{"hidden_size": 224, "vocab_size": 4507, "qk_norm": false, "attn_scale": 0.125, "bias": "none", "dataset": "wikipedia_en"}
Each number is 128 + 32 x the weight over the matrix's rms, rounded and kept within 0 to 255. Layers, rows and columns count from 0.

# layer 14 attention value, 128x224, rms 0.202, rows 120-123, columns 112-223
[[ 62 108 125 159 144  53 145 130 118 159 165 123 191 174 150  76 153 146  75 105 131 173 131  83  91 134 101  91  84 152 188  79  79 128 144 108  91  64 151 218 158 123 128  99 167 127 189 102 137 131  66 110 120 131 183 107 124 103  85 109 120  63 169 122  97 148 124  80 138 110 119 137  91 139 101 139 150 139 164 126  54  99  98 113 139 171 216 117 148 113 106 142 168 150 133  94 125  88  62 213 111 152 156 123 151 124  51  79 105 105 168 135]
 [ 81 104 116 133 170 125 174 102 118 159 159 130 118 165 161 113 151 149 118 138 126 109 118 164 101 126 144 129  97 106 105 137 114 125 141 143 106 143 149 101 167 110  89 147  53 212 154  95  69  97  97 113 137  34   0 137  89 159 113 201 162  10 135 159 137 117 124 117  51  99 120 118  57 122 101 107 101 145 125 184 168 180 121 143 137 119 176 153 148  99  60 110  82 135 106 121 126 138 139 135 147  97  79 130 138 152 153 133 114 188 131 130]
 [155 123 143 120  59 150 123 130  98 113 115 132 213 142 117 138  64 137  33 105 138 123 106 160 130 164 113 159  63  85 162 119 125 164 115 145 168  85 105 133  37 196  83 181  91 162 107  88  92 106  77 101 191 161  79 144 155 107 184  62  64 113 171 119 129 114  92  89 186 128 107 120 153 168 151 104 164 105  71 130 182 108 149 180 123  48 210 134 176 120  61 152 153 112 131 174 103 177  72 105 100  64 134 117 116 159 131 145 150 169 120 188]
 [ 88 152 134 148 146 132 129 163  85 124 132 124 150 123 135 150  76 116 148 126 111 142  93 165 140  69  99 110 129  75 120 108  53  87 150 141 136  94  84 154  70 132 127 145 180 139  95 111 134  79 145 149 158 168  83  94  87 134 143  39  83  96 111 120  63 135 155 138 123 156 134  91 102 187 130 102 170  73 201  77  92 180 118 136 136  83 193 130   8 117  73  76 217  81  80  96 166 124 141 171  84 111 131 176 115 133 118 118 112 129 149 114]]
# layer 14 attention output (transposed), 256x224, rms 0.238, rows 184-187,248-251, columns 112-223
[[152 157 164 120 184 146 110 117  72 167 100  99 143  90 118 124 126 117 150 181 154 131 111 101 104 116  87 144  93 120  88 165 123 123  77  97 177 157 149  99 104 140 149 182 138 135 165 151  62 129 127 117 122 137 109 113 112  63 179 131 186 144 143 155 125  76  81 111 112 118 121 123 136 131 125 156 172 135 102 139 128 171  81 144 129  73 126 191  69  78  76 114 120 171 125 123 116  75 144  78  89 119 122 164 154 133 105 181 100 122 149 145]
 [121 144  71 112  93 113 176 124 169 163 128 122 127 149 116 138 127 147 142 128 175 126  86 119 152  74 143  85  62 100 139 128 132 125 146 129 137 164 137 125 149 173 115 100 156 100  64 166 108 153 131 154 178  92 140 106 153 128  57 162 134 160 120 136 107  76 141  98 128 149 141 111 143 136 151  93 175 170 118 129 134 145 173 169 145 141  79 137 119 131  91  67 149 109 100  79 121  46 156  94 117 165 147 148 129 125 111 108 112 153  71 139]
 [167 153 153 191 120 144 175 140 190 121 125 129 138  99 176 181 160 131 107 109 163  98 119 142 143  75 122 157 151 154  87 128 137 119 160  99 117 124 118 150 113  85 126 184 114 131 132 150 141 138 131 152 146 154 160 127 151  78 142 139 151 170 130 139 121 146 165 121 143 117 134 102  89  86 149 160 139 156 173 105 124 196 168 140 100 138 164 126 105 102 161  74 143 146 134  74 133  64 107  91 101 113 127 140 164 142  97 139 138 138 151 117]
 [ 84 136 155 193 112 168 126 107 122 152 185 108 103 136  80 154 155  71 102 142 133  86 147 118  90 123 105 123 141 139 158 102 158  88 154 114 182  76 133 139  82  32 164 152 138 109  94 147 133 128  92  78 148 127 166 125  93  76 110 127  96  99 130 127 111 133 123 108 115 136 125 169 157 115 145 130 122 116 133 151 121 198 142 116 137  95 107 141 128 100 129  78 123 118 150  71  81  84 134 118  96 135 175 160 137 145 131 121 141 109 109 104]
 [206  81 100 172  20 157  67 209 246  72 162 146 133 153 117 173 144 145  98 162  86 186 179 198 209 149 112 122 157 130  98  92 175 113 143 109  79 131 125 153 141 112  95 155  85 130  76 213 195 166 116 109 147 208 130 163  93 142  87  84 136  77  79 139 135 180 152 125 215 175  90 210 100  97 138 109 134  94 150 182 177  84 169 118 144 170  72  94 191 222 187  89 144  14 133 177 143 208  74 172 144 154 105 130 144 134 157 104 140 162  96 169]
 [182 125 176 144 201 132  58 149 102 170  94 113 139  41 171 200 126 127  61 159  76  63 129  90 142 182 133 186 195 124 100 212 112 104  75 146 159  84 105 122 113  68 106 111 161 150 165 146 146 114 144  94  74 146 118 110 136 166 189  99 180 134 149  86  91 146  98 122 209 130 116 123 216 147  90 135 138  91 162 112  95  76  83  72 114 157 196 214 168 147 169 159 173  93 178 187 145 125  56 120 171 132 146 149 130 108 187 100 151  90 157 134]
 [165  86 165  99 146 195 130  93 136 137  74 145 100 126  67  37  12 143 180  90 176 103 120 116 145 191 156 122 151 116 142 109  94  58 162  52 109 194 108 151 129 101 114  46 135 165 217 158  99 144 122  84  35  50 100 162  99 177  65 130 191 148 115 135 143  76  69 145 138  93  94 135 185 183 123 132 242 118 174 111 121  68  58  82 126 123  92 124  57 189 101 146 105 136  27 100  90 148  97 162 218 142  92 128 125 132  71 140 156 128 115 128]
 [146 133  98 143 116  93 130  92 190  87  75 117 109 171 138 109 153 145  80 104 125 155 201  80 205 185  98 142 130 103 126 156 121 152 150 127 126 193 167 110 216 185  82 147 103 137 137 178  62 169 129 187 141  82 116 158 174 157 109  96 212 136 109 144 170 133  98 157 195 133 128 117  82 152  94  82 126 131 147  94 159   2  83 153 116 128 117 124 140 135 184 177  70 203 167 179  90  91 116 147 177 119 113  85 101 114 124 174  76 122 163 140]]